config = dict(
    vocab_size=4096,
    tie_embeddings=False,
    init_std_up=0.0805,
    final_lr_fraction=0.0,
    seq_len=512,
)
Each number is 128 + 24 x the weight over its row's rms, rounded and kept within 0 to 255. Layers, rows and columns count from 0. Numbers have three digits each. The size before them is the row's rms in percent of the matrix's.

# layer 16 MLP up, 960x192, rms 0.0853, rows 301-514, columns 0-63
098:132124097117144149114140105122146129109145127089075138121135086130149109123192117119120152166139124144115083145128138154127100110112108098124149097075121180111111135165100144129122146129151128
103:104123118147118136116150146153121125164154108147114142127167157079125155105166096141124130088137175160145103122137145177099117121132103101119153108143120174126077093146098120120167112142104146
107:097077153125137155144175120126134147125116158152124138105142126142159117125159123132140106133143128102079125110173134127137102144137144104125091133155125172112162149126181102121081140109129188
098:110142118136137117076127143151154118152131158131138147110108120150173184167130124143166144107124112155139097136105154107141097148166104159134135105123144109110145117162109108095129115184126115
096:078133141160140117184183128144127113147091105123113152169114122136117140123172142166110120085108099122116108112111135139121128115097140083125111101099138161158151157133152165110141150096157157
103:092137140121122127152145122134157141090113101143150167116125129119135138139201090111143109147106172091173113113090159140082109072155087114113153146129091140137103119129129091101137164146137099
108:137140081084096148126153154156146139104092149114161109108137181154108144104092134151144125123132134155141145116084164127158144164123089156097149134105140118140088132151111140150125143080138167
104:136134147124126103129153133153103126101126134151124099144157116133119117135140113171130111119183115116115157111170115080115108179115097094130149142152114101164109107101112098141141072141139158
103:139154098115161092136099131146161120129133149159121130146105109121121160110134124123178089119184167139125145096090110096140131125117109150096126151145172100111077134140108134117097139132143147
098:115160113120131128180114112147103093160170114118107115126074126107118135119162125095145138147137137139129113174152183095144106107123082139173120124114144146142121127116155139120141141158153174
092:094127149122139118106104185103124146128083128092134156116105088090177161073098137160098137105164113102130131137093099144062118142114168127119128127113131091142111152147098124062154124174128148
099:098176144138154172120099163135134120155127127149091120135134112107150162076140103129137157143098144157124092115123142169117174146156133116153167151124120115129129132183129118080105129155122172
104:148122107144119118098113129123178131121135124131109153138121135185139123122161098142124155107153120103159108127097140136138128155094087124104109164151147085093108140135107108088162108103145147
093:140103106139141153125137106122148077131146114125091124144109128079132101120160136108162109153138146148088112140185149133091151125165130160149096117103119103125155137119143099112094130136168127
100:135156098119144134101142136124111186110116101108123143103146175108158114115115102137116151149166174151161112126145109156115112102110137087099115141064158166161097136114111139134154123085147149
101:111116129122171150121146087130159123098158140114141128128096135146135172112112119101139095129151118117139098156123155147118154145118095105120098084162143090138119094140145144148085058108121134
103:150157122145160128106110145130121160133107142113126111143108124132132138130102101140132123078119140129151156134155116155141146111060150131144126148143165124109132097172097134108190135130144151
097:113156103124153106152128152121121139145085136115113087137141083106139148087128135127114099153171111137125089120139180162146124107131147089156144085126101121156140144121105133087153090136180111
102:099113076133100163165127093142149163132113122109123114120123147168143155118134112100143109133160140115139079106140141131153075094129101129118099113143128129116149144143141167192137094091125119
096:134145115136132142102152123162112116142105145142143134149160102166122130148126157125168159103113122123098138166116123108124160117149155118137157139129111099116097112124108103119148147112155109
100:124133128145132139073135135095108114115090148128117142106099106142141164073153125103129095110096143106145121132129139176124166155139116171142146099104119116147114125111110091131156110139130133
099:158146112093187149137106151115170170147113147107106122130108105106113153136147116120113159069126135136112081142084145127131096135120115133156112147157141126161149121135106092154161092138114119
099:073148128059115107133189125158117122124099146121138173134129145108123154108109058161160125143161121111104120103118135073097132080070136121093097146119135136122124094157143092108114111144158139
104:124139153127124164108130119145119124160097157122151115124084096125173128062181111143178152122098128135143114164076130101130072123152136155100078126135152159144094124151128121098162133140172162
096:163153111128151108124161118138161174141134132105137116119083117157142157069147108140109096152181112168140103108105140112074138141126126085179144132164130139091128118131103109141133125131129139
107:139142132132106145135152137124103131137142105110133120112075127132141127117179069114152151141150148175085142144140152122147090122127160124067134128136125115189114141134139122094119086100167155
094:102127092157143168160130123125116133169127176172143099139136111107113161095157087112131109105110191088111122127113100137162109110160154091114128121120134133103113131168147171131158115125156183
102:111138116099119104156113117127114144149128157140101147148145164128151159122174125159102128138119177120150146084082116125133108059110097122132132117113106113146127110099099108157133116118141128
091:091137142129157180109113153129135125140111134143111095096102095162109125119113144152123114130128105135168152121116098150141139158091117093074110138126152116160111118130112153158135133117110158
097:078120173142096104124137072168164154139126106124181139130141140163105124144092134140179127137155156154114116137105106118150107101155117091099079064119117159134100152141112141165134133172104137
112:092094110136130172148177112136136119131118126109115140104103114099156109110122139149128137115136133129146074139131144107071098093091098118162148114069160120146154146162116148110198143154127146
091:094106107100134106110108125110138109127101100146085152100148168183123092143104108148082086117171120085152085142087090124145108119112145119105142135135103108139125136142138168133110060165105126
100:122117119107139117113110155136137129121071149090082127140126171132113136123160145153104107146127156133111115126134159124110139092107083149127119079128125098119090151107102098147130120121192106
108:119099159106118124148160143117114132123140111134110137153117135104104120101138096118161114103142184132130109129109140118087092134174075101108094100104106111106134115116098114108104134156131132
096:105136121138126116099177129144094129119144135139127133104137122143130116105087106072141133171141126142120135129133111180152107085137141113073140106132111178161130096142122136170095153141137160
101:146131140111174125155147139125144099117100091120113127162111143127131091128127106103154096157121159117136108176172086103167124108144118125112107130119103123170164120133126117106102118101095125
095:106152169089151132085167129143101127129133154164139111116149116105116125113144132135127151089140124081083129117125139174091117095156121109128105070110140123125114111134135140110105117114144108
105:116127127107096109156110135104135137110094138157114147117132131084125125164156130169153184128109077149100134131130115118120141120099083111120133093143097133163115108149126112092123111179133107
100:107115161143142120112176118108131142124093119136122112113124124109120121117161137101111134135129147135108148147167128138167071132104088132167115111123130138127116130161119157161117113123170150
096:082127157162132108146166179122112147124111152118099149132109153165099139108148134141106177100145156157115157113142137126135150157149108121089122086167167120086124141108124137154114104119126109
109:151137152112126117108144129117114114110160141139125082166096156137150162162177125102174140128147132074114144114162156099145134121103153156119148128169083100116105124147116113142167102154127137
101:103121130120118139112130107137130128156081087130163153111139161108176142153145087153168091139148125174151158116065133110161109121106113118140106094116146122176101114148084117133128093105186137
100:095134135118115141125166153141126167131107136121135146154135118136117137155102159137105103148122154099132166139112086126106134116138135153113107143102142144167118119092118120104132100123111150
103:121159091158125097106144177121127091119105145147139130204149082181139171126089111146105116148160138085145175093108118132141115076130088120133134122130109121107147099115117128120108093155134140
091:129160109159184103071169133119108090145122133115144120076102068133174133123122146132162112131127135138088083100144156099117102087117143092134122116125086177143133098116110139188149152143131147
093:100128173119100189131164134129136094126111148153134135167149157126124120085116132099118101134139125125141137106128128141128114150140171113111129136105150121108147166110161107127097080080110125
096:125158149164108128112106128165142102191131148140106138170104176100110108110162091104151114116157159118093070154099137102102122131188115095113135143115141135111113119112151132105125145115149138
091:160107116110120122157135141131109132109102133140133115135107150099151134172123123139080096137080127170134107141141159099125126157095088147114197120096131110170125102157110159130139134124135116
094:136132156141108170132196177075140115127107129144094122121114157167118154163120107156144117143148140126145113138133160124122127176122145162131130133144147130141177151130131151107118111106117151
096:132124124181144120121149118101120150136117139128161157195152127136150099129128138097088130119195110129123145126149109091157105120154174127154134137116110112114125108170125114129105152142128172
093:154120149095158125104145150164127125164146113139142121164103143126136145129144114110107109122154159102077106096144148117091118115105150086094121141148064126133113160130092091105151108147141123
110:143142152097176123121173102138141151116147144139105183135124106187123173118138144181124112105119183110120142084109164130138113097134100095117091148106125107170125127128085129151156122135113149
094:117136073161113142087136155141132089102111175115155140124148136156129148142130121156137110124152108178147097129069137143134103116073106129105117126083140150133101098138144105116127102123149105
098:123112166129140144133110138135122106139084097115128110098124128142124143160127147134121151113121124143119101135112141126141114088074102125105080092092102164176143131136151140168135056145120151
100:071126134174121101125109141076122117132137137120114178117109105157152160100116139147105157115125139146108129153117170121087102134147127127112078104135146149140109126101083132167096094131133135
104:139101124134082105137138109120098130154143103141106166097148175147083131125144101154110137077143138151114106170132181142137122123097126115125164116097131164133143091136149128108161115111092166
103:129126125107160168059109107132152111151091135136112167078129153145130164077146131153106126136144126145151121114126141119147123131139089134127117126075116132141114125164100114053116112166135146
102:124157136140078118132124169151157154103077131131100141108085139107149149120114146155134120105135118151126108157085136138157081104136149155155143138120124129121112115110155127152106146139113146
097:157134154160109124098139173115163135118134142143106141177165117129112135103132123112103135098144143139158117100056140160116140141113133148149105111129124187099101142133105110162115157132128160
104:097132099126121152139138108128119143144103156137110167131148108084141114114121107147171104141127153131141121150098146143133085132141102126093146131091126087110150118111125139145086139145133159
101:143130102140143080157101123146090133137144163116156114187122097158143156098107125154136123129119162156084093097111148134149099119109097067087164107102091099138111089109118088102110149116163117
100:108101083164146136108107113161094128130116109152093154099151095141110135134130112163139117122168175146124122102074148126097113105144094143142085133131132129186126127158127066140128107143140113
115:143122101160098103111130156133171132173087164129122116129139130179098124126107117123105135098119120145104082108088096131121114165121137134127121161127100129165139174095124125145071098117115132
098:167140144144130135126134139141144158151123128092131111152157165140109126106120144114114124133126164130127109132112140134165100097166111135136124126108148177091125138092142106146161130139135142
096:128084117112116066128170150131135153150090120153079109128144113135121114130122082153133121122169135134144092117124131149121128092085130120109123090172120112116088126099153163100105120140063104
094:114137134151141152133144094136174153083124157144125093093131134163172131146084140148150111144174148172153091145120132134142076145090084141110093083150093099128139151109161080095123160126153122
106:135158166082122115115176167113129158156137103165123120160104122156129126167129161160121130091110125184092144102072144157145143097107126133123139123107131159145164117129155144117127102125138136
104:156121150124161137149147137133121086134149079090139147156055137155148129100124151129123132142137179138113173173150140109128135102129136131111167142115149091143162120126156111146147136123148108
099:081158103072131123086135133152110170144156133116087108155169113185138139136175149129106110170168156128082159137115114170161112139109134100117114092124143128162150132155108179123106135097148116
092:117126150157133190140113121113147114160121132137103095137076149108125150116078120119103093143144107171167168095119127095113135176128154107095164128135131107137124138146097102121151129152161128
098:111168079129134090088174131169130121106117103158132139157130154100143122145128100120155129150126137160140103135115111135104137165137138080151125134086105124115124122133099103146097123164177118
101:128148113099118148154135176118150177098133127172076139128138121168159148136131116097123117094099113152137105124130170144148103122117132143134131107147155172174109151112117160106122108117113147
105:102117108119106110103088123137158127108103166120154163135152143130140120153101135159152154137113097147114135162124173125099135114123132136165088179129111135115096080148132129136151079110103174
096:086116106155090129142115128176135195110138103138143106126129108089190134131116136132120137131113127123140152089154141079138105101163113120091107102151140139130109124121110116114161154123105154
090:137107144102105152142128124159165088109085125134128123108150145103106127133095131119143137097143132130136134101130153138133100150152147130088094145148130135099109142121113118122069115152173135
097:097148127169178119159134151171118111129145134083152154129135143140150144147115128129136135102126161162137137134139115113118083115128102138125138091141115095135094152192123144115139106111153122
110:108154089086110112126119126176158141119122134164107145132132085113104149099140085156160138147098141105105105117145189138120151112113103147111123140116139144159142119115151174113102125158187123
092:101121124063135149085141146105148183132097147143102136140145174139165123111086145121106112110157092136129108098097119143128108136145125130100127147114094148075112105109126138149150087145126112
095:174114141115177114112125123191133089124074115125115138144128154152157112127121146138121129160179121124129157145110152066112163115098150061131084109092136094112106130151076102123122128134130127
104:162137156081121128110125151120132155154141136125125153115151111113144131145139082132148173127124116118075119147106128080138107112125127089172121130129150124107129117145092148136131097103142128
100:102160089107163142107142154161098133122146155092128107184142164153163094137169080135124126116141151143089181155139168144105095127113106159086147112120129113092150183143098160119156120171132132
091:141143137123101159144164139166138112140103094129090160111174147096104176114137097190130130166124184108090128126134118087077134105103121134137137108098141146145102098142115103113115146143188115
116:146129134082154081162140135125138159134114113117108122146139139150121138160163073128149168155134137124117104166150137116096127124141146124111148145120122117148126093099126125132102121196153170
105:164108142176132110136167125137154143114110124160154154098128115104177102142130135106131149117126145137086111132134144177131106120132115085138134104129086153176150080088104138123103111121099104
102:119173151116138164158136174135127159158110098138139106162099139117089152114080125119132167178098135133084135124152137114125111120091113095097115112139106156155116088140133111090086120118120123
097:094116133151139126141142124111130166163124195096167138129105101161136172100172124110153105088167142114104131172154163137161117165163186137158139103155102107153130065102096165167135112106137126
113:129153139147154143114133114118167138159130076160130151117094122112143136127128126126116152142134113150128166174148134152075142094102066141120139112093121136129138129145154119122136136120155188
105:120110093142126118142180118177134139107119110083058145124131172087134128126117111118144116090121142127114124134142174140135167150103141150161109101112144104110124150104134103151141154085144129
106:137120102095137144154159173098179123151112145123159126154086102124135157120151146137112136091113132125132156101149096150166133108112141108157135118099148146109096145137149117126127133127135109
097:140140108133118132107205146130157110150106186139099170120109122137142127101163084106153112136123153165142089127102112136110150120132160147081147117148142101094143112153126091112101117160150150
101:133119084138144134111140104101146123118141141114143097116156134144146130137118091144150141159111170127121106145100169117143137152106086136101148140128135145168139077145109140161147144100113189
097:138166180137116147095162144129123112169112147129160102095157123099144125131171136111141126122124147134146100133118132156150160104138127091097113098110129110155174124166084132119135125109116150
096:119123112130129100119154132116101120157143115079121148116146159125135158107124080119139099108132138113100104149163100136156066105130147055148095096166145170161101131153152156166079145115174105
113:122136161124145175115198128154151094123109122146128132131115155106114141166176082169175133116126155132072123122152190156106131119145128127139124144101128121130136116093142118105082114136128148
103:148098133160159112147188103143135152173163144097111145157096092148114112105146149149124164101157152115138088153127177106117085131140144108150161110091133140124134167091109108155090144162109112
101:132089173117124085152120152091170165150097124126117136132118132139131137113113167147123160131147134134115107113128116095137119129153166135138134090131096155086096172154083093150098078138136146
100:084120122114166113106110151106127169130078131120137131136115115108138131143151124172145111139187118132126131145123133109102142068051151137121105083123137119198151123117139106146110087097095128
102:140166101143102142116138170112154155118121141146135120100122163179131157101127088138131151115157154163117136162120114139067152071150143153144093087106155152099142118150126101129160161114112104
120:138165116132098102108161139109175104124150130114128117125106124149120123130098068185169132113145151134124109157071162120097112102151085157107105106124136124121159154092134133130125140175124145
101:150138109105126101118155142122135122137107120146127133160103095121149170146166120164107110163117144097162114138090120107138111114136121122144140132115091097123159125093134147151143094096123149
107:096172108103143104063149136166124126154112099099096144121135085184152110077145134131147190119146109145138119136126130123169117092113132162157111154098145087121156141128068118106095148093152153
101:162173137157111093164111113137165141137071133147099139099152136153154144113149105139146152141125182146141155157116158141112107155144137131108101125103121150148127130120142160115166090094162141
102:137102128118144084110134133129105158124127134154066156106134134164182130121140142112099133105127183165081103110137128141064115151155129133124110127132076135078134115130126136108110114108158159
105:110091096112104100124135151152140126176113123135113151150143080146142102093114135132144132136165087101137111142131120090111147120152172157140085111099159133153124104133121129151126142171132082
102:106126083072173177127147145121137130164103128137141134169120116174129099102146137103147155129148117161131137117143103154125110099108148119121153129116110102120109151144147119140157106151147095
102:094149115134168136134140143135155121159105100159107122130122119166146140103128154153149143062091168120125143128158169106118123160114115097126149120131115148112121112099134120157107154101110165
092:133128154106141131148171109127145110158098122103114131136090126143135178095111104118105109101101144100088122142167110156094146119096117096104164118104121157114129156146094170086105138156151153
101:114117113135156155123133127145122160158122127116100123123136123096137130133123120180144155103119145128094128120121123146135142100085117097119142117110100135167171088141120133096111134117131079
096:090134133131139095117152087140138108110091172113115159121137119133155133115101124122100131104141111165128098159110146132116126156142083104124078106125107119117139117095120143130125117141142138
100:098132141144102083120158186138133124103079131088093090110141159131109101134155101115120110140129145149114112132111105131094119142118140097113107109129100160098116131155111163112093131125105159
098:106127113103134117068165134148133139151131133152086138145132130113149149155119092129138168118102110090121095166109148133137160120099084126094125149133084133115150136136118150097114104175143096
103:138083138176146110073140128174118112125117166146109150142140173113124105068160122132145099113146158131119117136105169125133141146102137144123129147163072119128107117109126110118092137132129127
101:148137115095150113163146110123152140120129105118145125124109102100145162099135136097174167114125092150110134153194139097127135089129119174170112126100103094129138123122132108104067159144144122
101:142142170116161139145142122084116118126123140160135148173122146157149129117092088130136173139126133133140128175109175153182131162078117148137170138108150162112152137143140133134139113101136150
099:116152137163133097114112163102137164138136130130112098141079131107107123139087135115126138128151146190118077153110113110131120152114113111128126156140122145155145138156162079133137112127129178
106:116138134123150095124101136122168104121107117083127114148105163163097152164191119105156169149136115101134093135126109138131120082101097122156102115154125114090171175167103146152101145099149136
107:106106126107146153102160122143110136158105097131088122092133120150119125154126153100097116125141111128083160144127118092110113126167105144124133126155117136167143126159105141101154130133095116
099:113160108133083125102090143134114099121114120126098115101143129128122147131170121137168140152102120097136112122150109155097097100161148111123104152137115139108150143114124082138096109155140100
103:118135143125096149110137086143106160126105137171100149101138128155139094120134082097151121122094125160145100129098164133161116121113117092147136115149152135163097118101108120137145120149146155
091:129119115134143160136139109125141126165093086072127165111116129146134161130124134182109157141126174145112123130102172127120151130115105134138113097146123139150116119139129150159142158201114137
094:118164130120132116123114069143143123118117159171137156173143145109121139115176130128135133138110111115166121134101112117134117100143138136128098097149144137126116107158140158163101117151161149
105:093109119144125187087111131118120096159150150071112130116149148150115101102143155090117159145157157130155092156116119130129115109123123105110110097134110151126099124121100148144111110112108113
104:122150079147166140106154139162113146130125156101122119113096098126140127126119122093104123107123122118078108154122092116113135102104093111108143108138145124125116144132099098076158132117132109
094:115149080147118112101166106097140115113096116095114204114077135126105126100104138142130085155137105106121128117155161137098160144102150096093128124128136105130154115152099114154101141145123133
100:156116110164142089088158100122145115085168110124127119110124129160109176154135102142173139106128170163121138148112133114135131123127155110145165102151099159164091134137097139119152094097107127
096:127096102142154092076163157166124145110120109094118157175106108147120108124118125083098137093123169118128122116149115156122123082115097061126069131140093139113150141145102135110084135107156140
103:150132131136148098101156155127116125086109153155121140134107114140134165118162100133101133145140156124119142107113154168115134160115146167128125149137124127156079094130158137132138128113144117
100:168139155117141106132151126129146134122160123108150136108122098118173148104109090144165139107125113137142109092104112118097133133128126152144158101164108097110153093168087122123135152121134144
100:099140080130165161136141151136114107095156140101119155111118149144152148108111107124126161083126123128114150158100172120134117160139086141148091133123109095106129103185118124118140107151099134
099:120150122156119113130101115101138160110118158077097147106108170147126161115171151124153101124153144091134126098131138125095105152097122133063158133093146112151152122135116107110129149139119086
108:111115109121148094126139098117164122123152148070134122133135134137131172184096118140144133121132131128107109144093137099102134117143104137124176081101145143084116074149133150134157080128183137
099:149134091147101066117126109157094126148171122139081178142148134173142156132155141141113115076109190153119157171120095117149146125163141105125133121137115123140080121110137162121121119093121151
103:115145185114157147091143092099173144096108103133139109136136154142161107138172146149127128131122151146157095184160105136135092061147096153115101143108133108152125134133093115120122122180178129
096:093106119154153125160131167154138121123113108139148090165110120115169152098103162159122154133205172150151095162160121127114123070116148101094087146127117091157145133142112093074132135153122144
103:126156140100082158102117121127177120095109122135159128092133145146098181132161139137134109150120142106107117111159153170178115111150151115115173096142145147162144104165135127148098128171106136
101:107112121122180106092110128196144095140159167114127142144107149143112114145160108110135097114135156132083153113116141180110085140113085143168117120156141106156126142139159125149109135146150134
095:129149123124107143126117130177145151138116154119088119148165132141130107105151103149113104158125111114162121158179137103166110109105085147081123146131142151152142133163137148148112109138150145
097:150108090150117105119148122134109139127109122142106147126133104114130107137147090124126142117135137143077120140103167126141088128137134122152170080093076166114149106130091126118122144175152154
100:116103138156136151136149116129159094104119179138149127139147146104096123122158181140102168103150198134119153147165174123163127111104155143096111126114114128129146152135138131095101128145158136
095:072152124126173143145169163123125088143118179139148142164090098132108113122134134169167167107168122098082146149101149122149153110107126166099149155134146122155164141176127112136142107134136165
107:115124136155145127084160129130112135111131114107102148136124162135140178085131116124143127104110118127097118125083138145118106127151090068106132082136170125119149135146122117130079098091097159
102:128086140136128180128097154146112139132161157148141141144134081092132132117147112146122152117147139150073081107110138134109170125150082131150126133143106141129125110134130130089087151087132106
099:108147094125109186098174141140145135139093138105129172131099115178148159140125142120097147127153097117104158121073101142125139138144104089117093113111131133160147161142104109123154128133157121
092:143173128159138138097116177140141172105150116160110116113090150158120152119162135122157159123175148150092166145064158141116119125136105128111143148166169143149114116138116144109131156146134134
100:093118126128142139107127139141097120154155110124138100139115135157123129103127120106160164152106119150131086113145164087116102099099124076108140109121119133170095086116107163093131129166166156
099:112154087094138158115114110149188138161160160115139117134127150148153134124126146155143118171098138144121131114116139152155112116113137082141112120119107145126130136086090140117106104146162159
097:108099103160109122087139123122135136139074103150109150147128157152162115104168106141159097094110145123136139124154125101124140102130094136129135103075135144150157135128153100101099136141155103
105:119146119119129114148142113157156098149159176124118137164121133122132164111176123155139127177132166122105092140176154140131148081107134102151087148106112142112157111133103096125157100126162147
101:098142110113130117113119157106100145140131168085144143139077112136130112155114126119129093115144113129102101165152110155061130129136128101114130143107146085110094102132112149100135100150120124
093:149165131122137144151163109148110142144141130100106072118122115129141153103149180163127120136172151162135090118138131102140140143109166116139099117103166140160131105148132104138172110164132158
097:100150123124157085127120151139104167184166137137087155128119137165097101140092135163141151129109159126085154175092148123142157159133107099096155135075069149190106099163154107116121126144124123
093:172135159110064129122145152157112171127127110147093133118133132134106129130116087161126106156139133118145126130162092103080133142179099079124125146149112078110154100123125147170138100148123128
087:088113133109088145146137116101123167115129100160110116101144127119168116155127112144153116142110137163123161109123136142141127174069123055123114127084141123139142160115146131122128093094155146
098:147115150084121162113183105143160140121092107107136114129173136116189114139123113139156168118161139087122106122135172154157140150125099135133103087117107102131158101157115117148116086128148120
099:131111115129137134115141117156147128147156137111103139101101136121123150105111122099113138127154107123110145142141176152170138140151150117118129091114127127109107146114146136107124124145192100
094:116126171104094133106126142145141139131099128132121194108113109159137135126143122141166086142118162122145085180123157140108126083124173069136099112148144089137153140154096124136129116105100127
105:088141145147132141130124150128149147155122094126162170101173164177149087162145147134107126129167151180169123119138094088148140096133135116119108117143138114117125107144121128116155142140110144
107:100170136125097127122120088106138141141147107125082140113094188116133126163137093147157160120100139119103149157117151112105145151126103142111117089123144092113156101157093142138143152111093149
101:111110125144153093124135151132127154110070113118078085150107138155140159120182068109098126126156118138177147120147159159104118128108144161107137107148113109126113143106138120122089121117158176
105:146159163107140132153168149100166182143146130132100098105116152118148149141122142166146166125117178096118135130081139137155104113119149150175141141150108153099137089106114144094150120142099107
105:120098150125117151100178118136129163098099092135151115101167120183123144069116091166145136093130131122092128118147095075099140127142120114128112135127110106129109131123133106098132111150104125
098:139138125122089106135122107081154151119095122129116155145102134166093106171106137161122090156119089065125171132108127135110162130141126136095150137082112139178167100098093122169112097146125136
109:140162145144128104120127151108137125077110121127145126147113092185122140145114138121151138153145098107113106145116112139113143150153071146118181142098120137176109113121118099114118133144105167
097:137166105130167114089147153130110101128119172132150144157116179185115148119137087110125097158115129139096140124145130089137121119102107108099102118119145155160108139104123133132164134124151135
105:151103126078126112117125122128118142133129154159138110117136112116161114105107145124196120165137134173132149177150146175121080102149125073111089128079066149138152148132095105071148096159139156
093:127176149163137158081147160113101088122132131114115124119140151136103146140174126125139102134117151130154106146151114142130110135140113109147118075161107155131157114130149132148071135155112141
099:135158103153163129123113182177103073132076128095100139145117082126170127129136134099116161138114117170144130167144152145094129127073115110108089105130116134165150137131149112105140104111123110
102:159168146117117153117140160111122111136123153143114095153115163128147160124132154160151122122147155088099145128145124155130170074138129096153071097125116151083088139158118112133190084159147097
101:102116184104170140148150110159153188145128118148160111140095094148130140133128113158136127065109158152143124104125141137118119113116112141105164161127096117097125136109133091116126153117132146
093:117096104169126170126152168127112109140120126122114116148146169105183113148119113128098121139100127096119135119135132149123146144148169085118139116129137132158183130154150164135106133091107163
093:112157110111129135090178162113125169114103148131157134123128160145122121094150087126129158081163135176139170150085136143122108101102164101147129105142108156111135120157095107126140127071113118
104:109103109128114113096129082121135111150079092091084160144100121171133092103118122123126137111121091154184139134144135052109102132146137140145145133094148113107146114152101109157124077125134155
096:113122127155148193114124117140144152105090179084134092093109115103156160142121125133099132124151103190120123146092128147137145135132103107098132152124145129120160129121136147121108112111115160
105:139124112123091140089163139154128146125081138155085159162108122170131145168109123168099130138145163134121152125098085109111118097088107121129103121128128147149106108118133153156127110177114157
095:130162110176141169096087111151138146135121158121129171124136139098134147113111145120169118099112130090107130152093103112078174123126090154098128123162089092143191139106149182091114088116128093
094:110082092164121113147120151135166113103062160143097137160118143151157182121111132133184122134120113120135158132106140081146145120107151152141099100101118078111138101160087122126133114122149144
100:127101164153153123103110123138146138124140111140128136160153097135127122111138091148145113124137164132116130178145153118117123131097149093131100109116072151109150123119103162093105101130190139
101:159096136094114152131116104117134151118133109139088158178104151118128097114193121099146135095103145100104110174127148151102090126074110065148116121087092171082126163129120149119119090166140121
100:145090120131164149127118107065121089142141134130138121120136119111183159092172130102143093121104183135107155110121154119146137107122131139069115139146094104124105123163095152145160100112155168
113:109133160116150154113127103133167183123084128101115097123128123127167131167109090143175148104166144177111143170108133136139112127161131100119106090104109132134116121121147108126110116115130117
100:115109124089114199135126133144118127135122149118106166139153161133147160121149110092121111126101106123101133106164139165087146126089126143090104078114092110086143117092100159135108106129147134
098:146145106175093116105164119112096142133111115141126093090145170142150173104094111101112106112136146148077119134161137138170144159132129098154101097145114190154131099150158101144135139113128123
095:133105145150187155162148155163107123131132134149152117161097095162142152099129125135169120095120167133173152094110173127146102139093095160092110116158146118133140094085148148093144132156141115
099:071116122153191131127107105147127131127087187161081120112121120121150102116137131152104134150125147155139115131153124116091136083133111109118088125074108103136129155113081110086135119123137114
095:116140103117135166118088100135138097150120095114129093105086105125148123178131119124123093133156111128080163175134167161131155148147113101165135172088098083151067155154099119118137109123118113
104:113095094171163142096139119133158120142129097148073113131120135109107107073163119120120127096180132135124127100128098144130150096149120089143082094130156160137136150129121142093094149144124113
100:129126092093118143136147134095124119107103116109136165145137140187143119156146118126140168143112090083122099117139109123098093128102081147109126157088091094129149147131123098112141102155136147
101:147159101114165126114147136110120127110131179090167149127120144143126147112096142101158101124146141108144083123105129137088128093131131166109126090134082140175147122138098145137100107150132145
109:129147160143097093135158098137107115156145154136144135160091093103150134086179098097159108155089108129101103163123144126114130150148116139129125127107091095153109097106087121097142151164142118
103:167135096100205113118152160166174082132154120094131112118118151130121127097139063140158132084169153177090144119121126159174124127126104131129118125105172148109136142146137115116110101148178189
097:145111087096163120123092149208104137105120097131099132151131110122112134112133152162110144079144113132101157120098153154137124124112084124131108113127091153155129152138148143098133120200153115
105:104118141104111104125130137150161135123113102104109154094144120173110162158134110102156111113096120113142115112156093111071112115116099143127110117157137113187093142144107111117147081150132105
103:177126101119111173122177117160139147137141145128054150145145111176149125118110148116105118108143138119126154146159103061128121147150133128116118143131103132122095095112131128180103134114131142
102:134113108168169131129166135121172199138123148108117131136107098158101119124150108128165128070119151097118164135117133142180126115098153175116122113145144100180144091139149123111134104140103105
102:131134146092121128122164142108094106139097127128138164150148119098146132107120129139105123114160159115138121110101106134131103079151108150113139099119153166130137118111142146105093115194153102
094:107136078131141140125142129174109123134124122132105130096139164136105155149109141116132143135130098117100135110135162150112111105172154136135190159127095141079104152150143141093157102156105065
098:115115087130116156087144135175156155124148130095124092152075128159169137127099095160119116127169118109135147114184101124156137094149108167145142133121113153093139113110107137136113139130131122
098:099104109148126086137172112124129104134115152143123143147166155130125095114115126154151156098114121142100118153150112140139120142154159116149121072145125098171144075155086118104100129165157125
095:119083121146111123093142109119180123125129160163123121144171138128148120130160090126114106132131144112140131105166115102156173145114113102129123101111118164149097090155082114133125166134139155
105:124143131084119122165151129167087136131145113145114139163130130138146118129164132101125149146134121120097155136121183113158134117131080137133149123065124127140151091104101111132138146141130145
107:139137087182154124136120115152161126087081114130121131136156114120126105100122112130137131109108145128105120125141138157106143144141133094157119124093136125113100125132137112108139123130136166
100:126140120112148163134148142142131138113092158103118133098141129100166115103120099114123109125137151145142149111157092137122147066105136049104092101136149190108128121171139103096159123127155178
105:157153145109109104135119130140084095122108121083114145120164119165160123166096117152104125120147144115096094115072125104118124124141144157129131142116080088131128123115123154142133124153146114
098:130150122124128078095110175151106120133100174136141142180136156148188111121144118127152173130118112078152158145117122116116143131125088099137132092147121152179153116177110102116124136116192109
105:082135141150165142101142106125099102166118137117089148113127101133110151116133134115155135162145115138123124195132113129136119151113116119131133131085131149146110145137138183135118106162167112
099:100132125122152133120103137130136129178070140145128166142118139137149096166096123110129116117128117163174134164088160138123164142140135077126091145136112148160094052114103109103155137140141086
101:134142115093126157139134128152171122158158143125102127118085142134145175066078108133118124156140141172109116141187120079126155144129133098097161143144148107136124100130127135088138131136106106
103:136173141130124118144110087130109171125133131137104134172120153158110137154146164151111133131145159136106150115105121136121138133174120092174126127105122145124097129100101104164149101131144119
102:117116147133166121126116108128144111158101142130129104161155173161121199112125116179143134080115129127152165126173190158084093133123118136138142113116085160084119109097132125102149157138141141
109:136122131155111100146138148102109121128133157132136150152127152136101135157103075121146118130165152110079098129162141165114147137107137133098084125128122111115131119148107124095138115150143155
092:093146127116139135135117138125114112140094090096104128158150156177113179108104111096112121117148173179172131137124138148118110133067165149102164080134112135151096144145134133124156121132096130
090:144122142090106194080121139116162107146102127127148119109145159137134156127094129103163167136137162124139124140171113181111086138132147124096125100121116152136156122132151174114159122157121119
095:112159114135126085119125151112170112118098094124135137153123152141120168106171120166124149125146160153113143106101119113123077135088122106087116095114145140134132155166162146114103125123158117
098:119100112144129161130138141115133160176086158103116126141102142128115090164141109111152112152084092125115132181170169126161127093183123094113152069112117102100156124130132163116101148138168102